{
  "n_layer": 9,
  "d_mlp": 3072,
  "activation": "tanh_gelu",
  "positions": "learned",
  "attn_scale": 0.125,
  "init": "orth",
  "init_std_up": 0.0295,
  "init_std_down": 0.0295,
  "lr": 0.00911,
  "final_lr_fraction": 0.0,
  "doc_mask": true,
  "steps": 5388
}
Each number is 128 + 24 x the weight over its row's rms, rounded and kept within 0 to 255. Layers, rows and columns count from 0. Numbers have three digits each. The size before them is the row's rms in percent of the matrix's.

# layer 5 MLP down (transposed), 3072x768, rms 0.0295, rows 78-184, columns 0-63
104:122115115167167149146149119120144139111144121137160087144079158143141091149146135109105124138167105131127136136142099140163155130115138162165143122110074112126100155192174164113106153152112140
101:105150077127141164088112206122099128111155104155099132128125096104137114153128143136097143094086119144107099147088107132127127123147138140097154121099094146111100106102139126103104082154133154
100:128161159117091106136122152113126161120117083090106156136195166090117131142084099136131096135110140091134114099127121202137154095134105136096147118137139107154116131152091134149144157156150154
093:119106143116104133137105115109074095119127156144080098125144127149121099142154144124121076123119111119127134160105163105074078141149121168119125127127106146102117128136103126149116130167152115
095:136135109144124156106114128125129132102134110149165099132126148097164114133139138125132109124150131151139108116135131132153141166154104132160124142087147125159145141129119132129161110091185161
099:116139151107099126091157130117136156117114114113060137146124143101169128131083088135140123149117091096141131134090087126090100121154089145098131166099124077119157130160155164095151118074155139
099:102125107177150149141135149117116096095118149099068097132121137125109093106097160158082159128121105141141164122131124109139120141113100148082129102165129109117099125140126153153185177112146149
097:125125089081095086139138129141118123101187145130207106157164132154120101176086097135106120110089140112171084126133134161111135139120125166094075131124085125102159074135078121099138141139152146
096:112136137103120096146113138156134133164127117168115150115121130146147113125135121103117101143148154121125110126157107108095130129139161173129124154137068108138134134154152133127136102091132157
100:120152125112173141154140135133143140126138120126102156148115110118093160113146076136150126133118113122120131127098134131117119137146109205155147111142085138108109162143120161103111173110119048
100:090123097144095145144197083132138107137121113194074091112132099116139145139122150127100126136138130086112090158124122101161153164124148124147086114177134092093148072146158145127130153152099117
099:122110183115115125141112112121203099140131124131109128127096160114139141112132115150126126101154089138096119130100094178118130150134106145157139130106112073101114128152123127129156119121135139
100:118101137168113118169147112104145151119109066151094083143169154128121095164116106138083150111151134124082108135136132108168122120158141138111091155147128156129183160115153166127110115135121148
093:092100087110150130092121113090110129130117107107108110168092108149102148123139142131154118144131136135118157137122130121139126113131094181134159108101129147112129158077145129165147111148139169
093:103115117180129149139123116167098095136128150124174157141151102135131086158162115140162120071124077135148187131101108116147119121104135144129150123130090110107113133150135127126155090116119137
100:100150130113090136101149126122125118156151116159057099149140142100074157095100120084114090137133082130112112118099145131112082135111102087111096102125140105164126144098108125088136164124165084
097:130139166123114118101118109160108070175134123163218136179116080133135120093107151110108072059097101117149087114088153130107089102142121144096142149111139115104128154118149148139134114130137083
099:074136163128127129133145113120115088139089137116174151177146134161137133135106151112118067115130122119131130135112159078114161090124141142127127098081114170126092119108109171153120137106181114
099:141137135141134130173136150154127135106148137155175119122117092168156154146076132177157102137106123107136138103103126087178137199126120126107124115130158098133162120120117126149116123119156090
095:109142150113134092163149102128131120153103085126087130109146085122125155113091066171080129141161190084135155161137163167130141079104126152063105118129118099120146125109126167160149133134095130
098:115115079085109117113138123120118154151128124097115142121127129145119159098112084125117153152155165090152127140093089119107094134092154102102112136137141112115117141123137103109146159152094120
096:123128133117116106111119143142147121135151156174143153101141073095119149119107105121127114125138137154086119126151181109112152114122183160147207176116114159107108111153130124101133118136073137
100:119130127065107113119130126108137109159090166135139127122110159139106105154109132111144114145114141115147148104164099149176181187135130130137085113132158109118116126164107087155076093110154126
098:132141122130116095110147135117147161158135130157099141105107099128112145133134078142126109094141122171082133131131134137082161140151139125107128092091115090120121126200122137116108148124152160
117:115118123124150130112141122096109132089142107120066143202158112120098125090126174108132114111122107144147118098099112103111133158194121090121124143076150120153130140127117129130084094155133126
092:094132112121082141152152116096116121171182134133164204086165136157115087115166141120163124116113106154148153121120131170133143085127149144112134166138153090138167108163174151145135117077108088
109:139144130145118131143136159152119120163142098121109172060145124121113105162126178122157138132117087110166115114127146082161098139152098125126154117129105087163143155142106116131151090161136097
094:116172105096171162115059138150110139112127164168015119087090133143105120156149143157144155176104128152143127165145140162124148147100135140147153111129116143074134129169189156139110126123125147
100:117153079089126158142122140142129156132140100143123101128162107079076116154175112057138119102153155085135093136113127141117081118102124099118141150128187154109128168109159199134139105139156141
103:097138160106096099116118141090157124134113115127073103105133124103041155120104129113159131097124133136163102142187113104128133150134138153111119136117116143158152119108101138065138128111128100
098:112123154121146150132138152109138111137147134112141095165133095112118120138091104121124144117120133131172069160078107159100131131123143127126126132075134137108127144119153101160111087110111103
102:149089142172093091158154144093162116122115122107141119129118094136177150146149124154159142105143163133110098129107148168105094130125115134135115156145179116099118116143117065099126094112108135
098:149090110149172128114098149146132137137128161145106124123173083126142113111105124137118168188148153170124133177104125145143116113128117118140165178095137165134141125128144146148154096118087097
107:108167164082145113065136114173097129156113130097061126086119177128119116156118100136126123157070118105175120117127130096155106171121118114071174100116102097135075137128140081130150136157149133
091:143147146136131139155110134141093138103130134070124154094120164104125180123095153106170121115129073148087118109111133156121135152137128105162166128127123117169112118107131149127152139111137112
104:115151146135126132116133176142124118112162132123103129118098131145117170120109123146152122110148130127134113110115119139104162134169131131129113155123154128101121115146062136124121112144128117
099:137092149111145109090151105131171129128163145133139097165098152130184142128121113145157152128074103132125167134159128094087128149124148119149097135137083130118109122130156146128124089189129152
105:137110105114159090131134138121134155070151123140152126126131145107168127103097126128103095128140133116120134118182150157131100074139134138158134124132113138154148146142174140114116191114125151
111:146138133157138118123129147096114166116153149128114169139157114110172088095146121112142103159166149142148147068078110105094126122114143154144166145109116105155149162129150119112146143163144153
093:140116095129129141156150188135112122136171100186104091156112108113135119160142106095193113137118156128138192144111123168183108122133135150141108133076127155138103143142108140108124148085138180
101:115107098083170148120156121124149188090098167130057119131098130112106096111110131112093137156114111182122110146130168116100169141092130117144132144129086104162125122099132161151097094099189142
098:131182147155129112134050115157127110102133125119094062150175147157124176113108095109108107108131168142133114133125116094132089145104164150144181118147119160113133122159159120149123132170092164
121:128127120105123126163090085100105098124134126166096089108140159142097112120125214122115125161157130139109129137121128129101111200136113143120167095146155095146135140122102085115108117122131112
107:150161113135129156140143113114123117110108134132105098121122129141134154152136129174137162094123139128045154088113096112114137146090150170161114113144146131127144100104089122140155135154109136
108:139144155108112129159117124120169111113155132130078121120117097118112117117097126095130058127136121134159121135142134138110136140104139078101092111147143128148134129132112121140144153149095082
106:107136120125094145162098131136115083108132131103143091160071094138119157144156094144124144152136176156147145108105127142098141090133103112136085120145110138132125150095141139093150124189123143
097:114131140141160119134107142128134096143147115124160171160112190142178133098119148082110085146117097130145060139125158160120115122136167135067117146137129106127112136078107124114160140102147098
101:166085110139128094126175112065096123136166158081068144111114147135101098135124130157123118121131161135150148133101137130124103138094105105196154084121105097144133137128160091122148104159129169
105:117145088110104131145134111163146115138098109156108095131138117142126136132152095093145114130115112155110085141134112125083134172124104103100151129127149159152098148108135129113138110179120140
089:160132138156090157190126122160113065121139142169144118171137128121124100131092086129109133132106169115148136094139125126123118151151085111112072161161119179153115125085094200178140094103154111
093:162130108142111125092144146151114118134145106077091109156128160149146143107132122154120098118128139163147136106128110140073145143100122097102143041122161156106123136095163086147108136103084133
099:108134128095103098133163118108108119121083127125088127204114142131108171139134140163128148145085072103122107180125097152099146110177113141111110148107138097109168113108121146146162122114137141
101:142185129106102156131120148154159110155150133135105154156104140125100134126101109146167116099132130133163160162135133113115128114094138164148144096129120133096103118107145134124151121105112126
091:095120111109108107104101169143094104114084118098194126084145146180104122127117128112111140130120113155121117127133114161105149112144142133131142130130167122125169149137163114111123117127109134
101:103112119150104111126109105198147134192123096142101115129119088165109187130098103152045114148116102101129109135137114099114097151154120117098095078112101097126123163124126153108132119143108115
102:106087116110099102102147159116105120114133099150126153128140149143139106107116114102135155148118117136087154109117118135110148123137142098131127108121182125108123138118164132118179127142134142
095:166145145094131098085094105112141092126184154175084136170176137158148157141173135144120112147133115148097114144140153147160104139141163149116100118118101155110083108086095148141153139122135148
097:116120135117156152118118174143107103142161105129048115151129144146143153130187100125136166106151103122106115084141081122120158106109135135143132139148110136127063094149096141104120088097135153
088:117084113139113172124155137115135165135148096143158118130180121120145045108158138156064121110145085112130127143135133146157128135107141127151138095094137107129122107130113137143107092106130132
097:095154086124142128114117110147098140131134120111207127111142105105116168152155103144131109078139090158165104125141110168083114114178123133142110131115172115125147100139098161100125105098105120
103:112094092160117128117112124142097137179128116163038134145150142095115150165128126104098079137114162136126107113130144155130096130129148131169096080154125126149146123149102147149133129106126112
101:114130131135140129172152117107133151127130124104141071086122117134168149120125127168118121099150106132115148123120134146176183142123144133157113187128095147135145100089159146108172136106138122
094:122140126107141142150087099115085140117123108141105112161135113139135146119130142106111126117119125106143119145099126165145146137160096143167142155157130134118141167154171182182143112145153108
100:128112151120095141079175155144125170116122113102035083103142122111128150124109110129114081118090118128143116145090116132141154166155144118114108148090112139131095151081136096106116139117141146
102:117128147112171143134098098148154097127080116134110089144106174157137123157125136132122150167184143107125204115134111136131153143134136182167097106131126111090108088159139123105135121148130136
097:123097132136136118135119148109113166157112115130123116141117094167123138127095135156145147142100122107139147100119114151149129146154156178163127114147127098100107084121160147155130106116081168
107:108169129179154182147095154111098139112102116125080138093122146087112107099135167106115119117111106135118098145168114108123132130163150111100095134103102125118104103148109100112144129140155161
109:131103101133144113151093191135149139105130149157156123074148152077126108131171118098086142157109105086137121143108134154108104148125127110110160151140100091156152142100095156136105133154150147
100:086110111089101117144099136158165149124162141154084144137110088125165106107105080135120115158126136099133122142145143084086117080086077133091151075145137152153159161150126157126124106114146133
098:146129115108102134139155125146123107177150151116110115119116133112121104107142108149158124116128097151137169130104182098121145079133136167107091112081128152106162098106119155091104111113148150
099:091098155091108107114114121128121117109157131136130138151126142087128149105160134105151156123142125096135161085135134155153118087091146147097136116120108122168164152145128141141133120149111114
100:101106141168080108123098145132086137137148149112107139135111142101145114153165098148105129132162132093189118164129109170106100139169152117139114147133143170139091148158110152121117081092116147
100:098169142116162146081089125125107101135154081116094154153112096148157119122085134113121162065132113135126136139127081132107154130137148163177144117142131116098111141113136104114110095131117106
098:119151139138080126124143132132146106128165139089094136160130091153055108125125114136166080135176130102114103148126161112142115125146126150141118117131162111163144114139133106113136123136131149
103:135103107134100100096159114121087136102118128151045072146070075066093120133140111126135133122085179117156097086118126147108135146109149148142113113136138112152117176150105119136161104112128120
100:102150148163108106121111097151125094122160096076082170104117139144132110136140122120148102143153126143137129121078128174125113144096176137146121113102115137104148122129111114084165125158112145
094:157111148141134132155194104084143134165131137172187132116172148145114144141139151146149127170116074125138114109090135132161123107135115127160147120171119149153155160146117152120154117134137124
099:128106156150121122128065102102132122148179148135106124100080101119102135082118144136125131108131120133106153129126097173128140127159122161146165137084086116102085173087146182113149124145159120
096:136184129115127156123166160145124140147106104124056157144133142152101108127139103123101152097099137088156108147120134146172173161121148098145111115097194103151132121141120122078125118125137140
097:143163120120130108118136111153119135116100114107078143151134127113132091117108121175117178127138127132143148138095077170145159143127197098159145129108133133131144119082116133118140087111105116
098:139162154145132101164104147139163117117115111115148110119115108173147162112124134146159144101129131103148126127152165117147145101089135134172105116143160137180115125138119174131148085120144144
108:134083155106128125110111095122121088102143129194127096155118166111192156109135111150121165154120142113168123111091153138069118124163111130153118144091097132167147113107107127090147096124125139
100:115119171121085121128133126148094120087160110102079109159092151166143102159132105115131175140114145110138090112083120163102154103132134099117129111113173146085092182106097176107135088116117135
097:078152073147131152136097162058127109157109165125191124085086149087080181092102144101114137092135152128163099123106115113115152120098135137123138145111132118110172122128106115108139100141110115
096:156161142121127116165139141087159126173153155123064182134145180121138123104115120125154138075169133097146148087103123098097182121156082132164096126148139141112095132136101150169127116124169153
093:159114152123129145139107152111147150116092155140177111126139165124133141137163117161104088141162136126137148132109141158153130131157139110180098130126118126126114152158121137148136090087123134
108:163134144123114148125156165122149114123135146142146160153143123146133134119131176128177149144123164131088141103130147141146151140132118116138111129119119098133101124136124101163117157118163133
101:166141132158101112126126098110047142096127098086090134110062105156107108153129135108155134095139126123089141115115113114125104111118108129124112131144081140125084133158128136170155110152149131
099:096123096121126112112124113130110132163129113125116103132134124121083110087098130127146203139089155126102099147142126134112104106181146110129115146146142147174088112131123143098141106158149063
099:123102112133133123103138127167102085118123144135132102125131110161145112126071109146105151178133156157123122168153104075152122142129090148107104130136109122121165100133127130066145096183130161
097:112141172136100137123112106132117118135163120079122159131114143136161114114118110178155116173112171131169165124109147117138132155160093108106170141114115139132150109099161140111165126140111130
100:117131176136090174131122120162109160117126099123063082147113116156076101129118118112135088107179116091126079127155147096121128179124122147111138110133133137116127162088111163124150174198162105
092:140130143118136142111157163132138119129108120119189087139139052124171121147139094151113149111125131096121135125132113107106128119175121131102110103129165130113120105139122166126121142122143127
103:093150122115122125161116143156140105110147100144093152130185142162122151111123102130106103138134119106158132106114126159130119165126110132111081100143101154142089159108109107103150165146165152
103:112158110083142113073084125094106135148152161102113144097142142130075136108086126135147109115184117168134173152122096130169146108094105138120118141152146144168125140105152170127131119119103148
103:145092140114169127135109133101133136132123131119116156096146193166142108094140131121138151109125102121143144146095118089114156230137114170121074142104122150129162172152161121147144102123122122
097:083119148120118138106116144107118088110143074147096124155106142115120122161139112062094143130137155164153144109191130172146129142137153150145148125189103133116089106141108121130183092160102161
103:124135124141099105111148154161159148158138110144147117150107116140147145111119067157125116123113094118127161084112073117093096127120107173157112158146136110130098115154179128125127170148121104
094:117153126074125146086162166116144147125126119127138081146086139152117124141111166139113120159135145191107163143177096115118110113149125152162083125137131113192114164156152188176140182131126087
100:127145137165127133117154098113107144147146136118073113106156142135099113148160104083129089132125123145151121119164104148137117121165171130118099109157125087082121110092102146084150126082103153
096:085100119115148167106144144106169156146101143145146128109143139139155084139160134142177115128102113143079111137162126142117166114166186144126124099144111090142136106109089126106095115135125121
098:117134125103111171088117137092141084141140102100133080105119115172112123149157137134099143156138137105139083164137115127094099109174099124144124149176113117104119112137160144117120099145143146
094:189126107145134135177123142143127147157143182114063124126133130151115153156146122174164117108146158092133129132151155122106110111126109152117134135107143126136183156125143157141158140139124127
098:138180123127095120114133092170131145140147143160184112121164117130132133141144148126076123110156121117127122160100121119101105135154105079149096167108130101117115140151119131134137170125138151
096:095120180117152102107083160104134106112154110181105165119118167158147116132111107093131162109141113169105143104103151145130116143123086123139091115065066144137151120114122116114171156117130112
099:139110116149126096163116150128087142138094162161086137146138101103109140115163115118133075199147139149144088057166158155153193160122115140125126164109136109093124110109098077096116187134128134
102:105106108132149126138148115126067099126115126130169096108154128135139130163080143181093136116113125108104118076083146141125151116137149101154139067150157159123128164182147143134137095102136154
# layer 5 MLP up, 3072x768, rms 0.0295, rows 79-185, columns 0-63
100:154174096106131103155101148112130114149148129159129103127139179129159139159156128116130156140122154154121114155089133129115091124131142079138174154125120150113150125136122102141106094113116113
103:092123139101096108155096132112094154118140131134094138164117107130118147135110131141168163128109129139109154120146120147146141119107135144131132166121108207116139132102132150090142121109155092
095:102107126111138160149113119135157135152095144084202139114150116107127154120124116093157126102175124112079139113177124118161142135075115160133119123136131117111103126055140098156139148100200131
093:084142145123144108132155119146191148130077135087137112130154150118115122123148169070091152078127095146135142145136143100130134113095106142133147100119154122145153128110173121117136164095094148
095:143113150108126092115120139145093132119114100130183135108129126121086138123154147105124118092119077139105112111094129183106177121149126134133110134142144122125146129100123133140128170100121141
103:140140154116105084161116122145107108077123131149103126126137124088104155110172118162112135134134166140138130151105138127106077109154185114118141129129127124117074171116142141203138157086135153
101:144133122119113149116098101127120126131122116086172136094115128116147115169143120111159115145106117158185131129142096138081100076077111095109101139091125109128138125134104113150085170102174161
101:139147116141054104128148115147098077136136103123169162098117113096145159097128159120160120122115116122101142133112124109142162120151164121120126134119169119104128138124085114145102093139139092
102:158129140130147174115095116140144178134151126138175102102134082134120136167148115163091128134102154134142128141111112143129140101137123132126079128124056085091116168115107132123178123117096096
103:117115146143140146122122133132122121122111138118110138078100084137113132135099134137147120105127103086087130153131098108130141118082134144124109135116149149081135113154154128122139134141133151
100:141126139112148114128113123142155102121112147155124151140111085121094129143062135117104159106127091128128130122136149094173151136143106116116138131113163142082121143125110122122107137096110123
098:076147080178166106117094121133064159095185138167104134148094104148154132111137165127131143107092149111151102168150136104117154168128118112116113109166161142152111140123163100147109147136140174
097:095131118131128150118125115119121112113161182118138157116143139098126186152100114116092121113103127123117176108146134161137106131110153141126163082131180131117144112114083135122144128069114178
092:120116117129141109147141126103139105160153132138117115141161124152113125178155124131109161146136114125152093091164161115167159107096134114144092103141147128124170081114152103139107151109163124
096:118107151130086087163124138128121114085136158149105133156147128115138141167128116149116109148116141135123103118100129159120112113106128144133138111130123129153105136131104125109113109189157109
107:149121136136147135106111143138126083168097087109165137109139161109165107131091122114154164154132134156125095186128125116147145129132091114107117131166184126136152121144104147132146135107058076
100:127139119092099149112133101142152127106132154152091128148098142132132137123159096139140103169121113136129092106103123127129136158112166165141133131106118140095166137100159120108136136130114106
115:164146135182151146120152110121125137101147118110143135137170134155126151091123116143111147166101146112123107110112154099121137125124104098112118095136105110124141122104116139082102123090108150
092:137116135096133091120130145111160133124141129122161092130107111111118116128162122139166113122122174130120159179134124125112105132105132126123154146126137085088128178147102131151107108119152138
102:121170155133138138138120112128169068139165136124167107156106137146159148151129119115086133119096145129134091092104129114136143158126192146133103139125120150104156114162110144174121114096143111
095:103163117132113145152126122099099152118154110128067116173132144122135126124149115112099158129089110134118123095058135121118132108119138142130125085134133126105105157142148103124144129110101151
099:137157120121165105089147135131156088153156150075175152126129162090073090140107132117128125135141163092145094145125122115118153123120149135142118140133126105100107115156172116118101126122088141
099:165089105164161149082090121150137119169102145141140109088119108147115105143099111142146155134100179113139126098111086157121138146079128130105115098125158142133160070125130165111157137105115130
104:137111133130158170171130139147139146127084104137158134191134118164153112151171174121106139152106160138138127155138080147098104131153158088131114117107121144138153126145161079167115093116119179
093:117124143122141143121107140116115119120139109129163141157118097117127175155100133081136107130135135121109104117112116087134118143113172152112142099153092113140108146105102125161111118133107098
117:157111105080110165166108105146135132120150106165127127110160105167125150141127169080125113170135102112180119115162140098156112110110118116093087100114143109139155149149118112158119105123108103
093:180099092092116144141134112089110147136128087121169086186074141150091110110093156137127134132127166113148111126146119106131158134119113120123123115158088119134148103119105132125148113152112128
098:165114156174130142102145130125138110154170164175123096117122125075138102115113167138130124151181140153113139157132137166133131174144163140122156147103123107111106102171133144119108133138121088
103:150132129132165125146099146144125109111122141114107144128133117089139118216144116126132142112130130173093123099094139088107127159108119159106157176116139152151130151107146102093121151129121118
104:112122157148177107179144124124122092135169119132113116124154115140132122149206100094079117099138125096122114153166136147096145128162120160150110118162141158134109093108139112132109138137133139
099:113130151111142143143124132127112103148108175105108115149146152103125100104151114114162141132107089124116127111145091100133145125105147129137134119138072158119147143160147132076139105116128161
092:164112142107122115135133106153113129118094105133130145126095154096134131143156179105093110128156157134128148118136133103124123103115129107128131085129047151088123157112141166147124177129123106
115:103165162103164132115162118159083127106137119145166163148124092111136174123124128164127063123130117076100133113146095155113145136121138075063131125166120148149110100107100093127164114131175105
098:129148138148137136102106145133154107107136183136173127073162143127161075139132137095103136166094196109138130166132093127117174109122119149115184118116108104102147184153142101117126055170130113
108:135123141129089161141126106127108147106127159134103124179160128191139113092110149092163127099143118132149132146129110130096109117125158096131125149116134141164121119159177136099114137153099125
102:140109127125083127136104128124146145104095140122146123151137133143091142147134142118162135132096128125110115131154139148128153132098160158140172107114097149137188109078142132131130100161083146
105:121111122125133104124184167147125126122102126115131159121162118121160143153137158122139076112092131112104118140135103131083123134115141101131117074102173132135159176107117089156081116154147137
107:116119136138134167130121107108111165120130113097138129116143112110116111175160137121117160199115151116158114113130086125114135130102124151154125124146144125073134126097115121107159144124133076
099:107181124111144157122128149065147137134129180115133147154175141129161129111109134121124153093132182141087075133120103123102133150117102151106176130125126103120122096173111162097118150102127154
100:129108107125172120102146115159124110111090156149146082119079112092147107111139096087135104144158148101119177114166112134125138139122153103141144147122130128130071143155160125133135169097125173
098:110148127135116100157112108123137133132125101146124096158143114109129119133127162134136138101135124113130132114139141150164117116133119156148128161136158123137123120118148117098170182150153114
105:135145137118158139155141128141097097141139110146143126149159165116084158122105127103146134143142139135142125141109131115118093127133175153129116071120088160169112130111117092092113126170090119
104:110129170134158128114156170147147120123121140093152159128114135180146133123089138105040091101170138136112121152089124104130152122136110088151118135122108132102149144101135153119123178123138146
107:158128128146164122130100081155065100118132136112135162131160171106138111140142121123138156114126142094115139112141113148114132138140116133107093133089120138141125149123138161140171101170103149
102:175159155131144141133124135133163091104109147078095152126107133095100103116151148154125087136152155102106148169161123084137153155156155115144145122096094182129137098134120124143119146113184112
096:105138122138101162112115159108134116100108120143152156116163149149131112124110111119160130170106094130177156144183178055124115102129096105185138088115128182084135099143152116137101088146082143
099:135127157155150131128147155110124157108164144150121126138106116132137166135128113157140130097113103094144106153152144151187094084124169139102098140144134151150132111143125124095110129157107135
099:144147114145119109143163173143132133080140141065113103117184124121113088183140113121096123128123133130107104136134103168091100121131105133148097150132138177107167082108124100113085142143121157
097:097135091088124102146158183142120112121135163070156130130096125135146156135105124116134120144129101129125110151110141130158130171101135144131157148100147094168110099088095139164132121145135121
096:135131125118183129154147105116125117121092165177191110153138119145109112170142081158118128082140118092152120150133156158154131120140073137164143167161184108125178166142169115133103138135128111
100:169107126129154126125144117108131105095147122102132145101122135143151134128149149156126141169161103172096135160135115094145107138095121128162117091108149154122148089091130107101099135111139080
097:119136152152087096146130122097142171133113119113116130192132123132072123169143117095125153144101153111108102099134150109118142105079179122126131115116095157151107141126159156198129093138134167
101:151136105120153132161079129119158168155186158142146093103166140096149096109135163135105116142125109153159111146158137148144141122064107167152099112113114148083156127136115180103129129161115139
101:179132157106137131169147096161125105154095130143134130161106085130128122160108123105127115130129172134146127133106139110105108119113117132138146096124092131074139127152158136104155139124131091
096:146126135090096124103120130119101122115147148146142167135175147133138106165137094063124122086106111093122144140097145115113133133123129130095154147146136146142171093147141192142136111117133126
092:150124142108136108142136122118125112116112095132149147114135122125118101103129111144126135072130140135148143134131099133107163120104144137144135151143151125124104126124092132209100096116152145
102:139182135080157093114124116133114113172133157124104139157102093148094122098099095128138117123092150135130144147129139127171139112159126139152153174146137134122162141158136148126188141150143131
092:123131115132101110140100151142127114141091124152158127145088109082121104104129123110150155157136128160134120091116154103113129146077126120122122113155141103073092143103151151163112121116120145
099:165118156110111099186148131092125098132144132098208132136103164192126110115151096170119171120135108136174148153154126118123127138085122148142127128133109175093136091141117110137090163120155142
108:173166157116169116105106122120146105126117135123139126126146185126127116130128124164130151142116100077143167133128114129105153142096111142135144103134101161115116154125091188145109138093162110
100:152163143130106130157113134130125103152162091097086112098111127121146119145167162114134115124153125148157126090142119130176086086113115110109165133112131174104122121121152114099117137129130120
096:147145120206122124132140149111156180123088102122148106122112110101101122174122178138134137139147120162121128139108114150094115125152085140121163178128160142165089107117119139111154157087135110
099:158120154138130128104137156113144130097166168114109102141143093115136099145145145144149099135137132119125137086099107106116110132113151100113133104140098164109147174154134101087125119122135154
100:102130116177103160121107109131143151126100125152114163118084113105117108134140150159128118136162121149149138157180126093169152105115150104103126123107113138142118150147177098073147117155142146
098:168117161148101142164108134134121119090140122143131103126104142076123147135086156165131098102143106133138103139136131140163105152125141156108160108134162109141136134146081126160130127202155104
104:165148081128101127166118100094146130094120106138131158152138125117169128159123104093129141086155134124152145133139140117145118176152128131143149132130158158148145116117128118075133124098123134
104:113105129105165137119112120138126117154150169142126136109165139149139117108142149132110137170176074093127104161194130148172156102126153090119146105132078136110163109106113111164148156162146110
103:109123126095161146150134108145113107142131153139168163145132131154105137107187142091114101144141130118114121084176161119134086148143174173120121083110086124122155148131125151066112117124113112
097:097098165075139134173163151112106114134130112120100113131134128105142103131158112157138120127142153144128139106117109113125128128121125134165111146100103106140127118137090158118166137108100123
095:124121137132150117111094153149106120133092076119115109117095115164178118150128117094139135164130143118145109102103117088118139103102110110116110121146119113117136136138147113127116171135127131
102:092130125110136162092131143115132141076171139135129112121118122150142149115140157126113115159157145149132121106124108113133116160112141154116131096124190117090118095151140155141080148167135153
102:152140077112161125115125137137129132136077133141125114121112093151120115083132115170103119099138142112099152104124131083149147149111144135126152150134171125130151197140141124118109154121138124
097:129102145121123126173087125082146154083126163152089121076100107084124092084113140159153160122122177112136138135119132108107152151151095118163110143106149121140106125117166150125131120127125144
106:133147136153147131140099156129111133128112160120151122148133104154119154110127168168147102161145103150113160144118128145123092104137147078099125095118123147137148148129117131129160109140152148
103:150138140166141055112142124101126140154158145138082109136119143103184127079124097117133115126154147121093113122104079134120132098086122164107125107131099104087149150117133087155105151090122091
094:162132147135110122141099109133126101056135158109118121153103102135151145146145153131110137093131106127135133099109138109111125090134130132102124101105130118158125119125131127144124155131159142
098:146125105118107094141153162102121128074095126089057153146117129117114134135159143132119097108098115141121127129151141082122125098117150153143151095134146117129145092126108107126134158100140138
103:076126149170080101122142113145111077132176109144138073105107136145128181141124111141121151106101097133132124096137163131127100111107102138139159126111144156103148149136123178144119112111170128
098:157141137158156106129113107133131115144161088139148143121163133150112130150119101177130116116097083100152136109145123134116114101137133142146118135142102148156131136137178180102126138122143108
102:121169144094111169151165120103100125173136125157128112152142118171106095109103118096099135092074137130148120140124148140134106121144144158125146143136119150105137147108154127117131105168136071
112:103116124106144124144157127124113160134108141123131156163108137116121127096115135107146105115098146131129151143104142144127124139126136151077115095122139149149136108125125155132125145069118128
101:128108115135162130103093151142138124130102139185105125135165116098166097135089098152113093125094113166090138073099139071197150152116138112108113158171166132132158126089119118062144130116183125
098:158149161110132129102105123107135142112163159134142153109118149109104140105135136149129104079138079154125162185114092102108156096102089137135139113101162146118143168109095154099135106137117121
091:130101122146126113146124131116084110135164150143102098159110120115117142121110134105102122142107092088098135126133153152154158147125161157126133093129141093122100134149118090149190056111130118
099:125091091130118147122132128164150114184137126145126132108099114114142122122125105107114169135118177122133187105160098105128122175185142158134127143155073111121151143140127100170094155160161104
105:123097157137148171125106127133136097113117117109109147103164130124156169119114149131113123115098122116137152113187146140172129106111077112099136112135109114128133101105108095154095158146113189
102:133108094135130145195113132092111144099156142121128115099112092117125136101122142124168110107069139123132144111131108135146099154104143138145124135112129185126120099071146117144155106162152127
106:122141128089164131141154106126113070142118109108124138161142116128150069119128148103121116127138147145161101099142139159114133142140123143107121151127139132159101133144086117131172141099131138
100:111127146134103122141110110129105105135118129129118169123179134104160108136119145130157107118140121113124147103113130059116134103117119110147116140122161114132143124143126152095125148128118141
098:151113150128116115134102100144137102066120121125144097149112131124133105100108104107093158130129116104147198116158123124133161097099116135100132149126151120110104133160115136130114150153154120
097:108135125080153154126086124141122141105075150135133136122173088109153191164126138129151142121159133140136123134139131117120120087162151151081174125107119117093124114119130099123124094117094159
095:196123116209089114102120100103123136119100129106113163138103125154110152139113128149150131136144130194144109115123173172114107111138085106156122165115114114121091177138140098101102135145121152
098:144091126141107145120082097119157176129135145129120115129136110166110179103144099123132164123137121116115098106145128122128096157145144116093123141104146123115137129153114161089089122109119140
100:134133097159143124148126126131120106196090143129154127130128157151111095170170134125099171108178159159155132135098178092128136099113136118092091165132157127136168159131132163078100137137083153
106:079116148162160154139109102128126193135131123184140105146138166101135130125088151142144124192178141119102148110152116105113121144119082104103140157154117111148113160108168099146148127129107152
099:130162153128106106145085142101147100113091165129117144126160169162159111138152126165157110178109126103130124136118136141133130109109087143124137115159120122130136156147129099136173102092125126
105:083095084071115128123162149148145156092126121118117154144150131162116139155148142100154082123101123155081159147138118122129153094131138158143098134131083081142160139136106153109136144123135094
099:144100144106086131109124138148159104132112112075151132143051116142122180135128079130148143132157122107113113104141119074119105141115116156106141148119106112123143131075131117138132154097135124
103:158099120125140162115124103137130129123140138112152176090139164146149118139136139142117128055114110149143136111121088127106143110163096150109118158136168144121130106159194142112151127108157150
098:127111124162127093162157129103114148115116124117095124105097095102148098129149118133127136114173129120185104152133106144172127132146091135118142101079155098136118172103144152109128131119135132
098:125192113119154124128136139157142147136125091141135138111166119139133138104126165158106146110117117113163147111072149093126105155108154146139106159129105151150135168125139116136158131135134152
099:112084104074110128122139132124121118142162114149148102106108153111114169143083136120135123151123142141139146169153138127141096134125110111124154092104089162161151112118153119130124139116118125
097:167109156141108101124126072093138150114102128129135120140139119115105115150125130169153146088121124097131135103108143110160111146185098190104137121142132102098112139126155116114110113124120098
095:139108132124157130147121112095138090147087130105160090150148096152120130114126099173136153159173129144148171112151144142099138183138135149125126122152145151095157134151103125097127118168149126
099:142102142111163101172137100115123141103120097137112103173134180118107081133148146155154109114113181111107153127092183147107175121120146103130146090143114144108075114143122132129114174109099145
103:161109146092146138154122123114178132092139088129117113108112150155119122120121104081164131105170083154104117141073100104118120109098128182095138087126088121135108116145125143108082107160150126
098:131121140088122145147087140126138143161105119132148124094131099142119110145120139157149169123094116132099143128122127154140116093119144191121088187108148121120118134152198146118120159114147184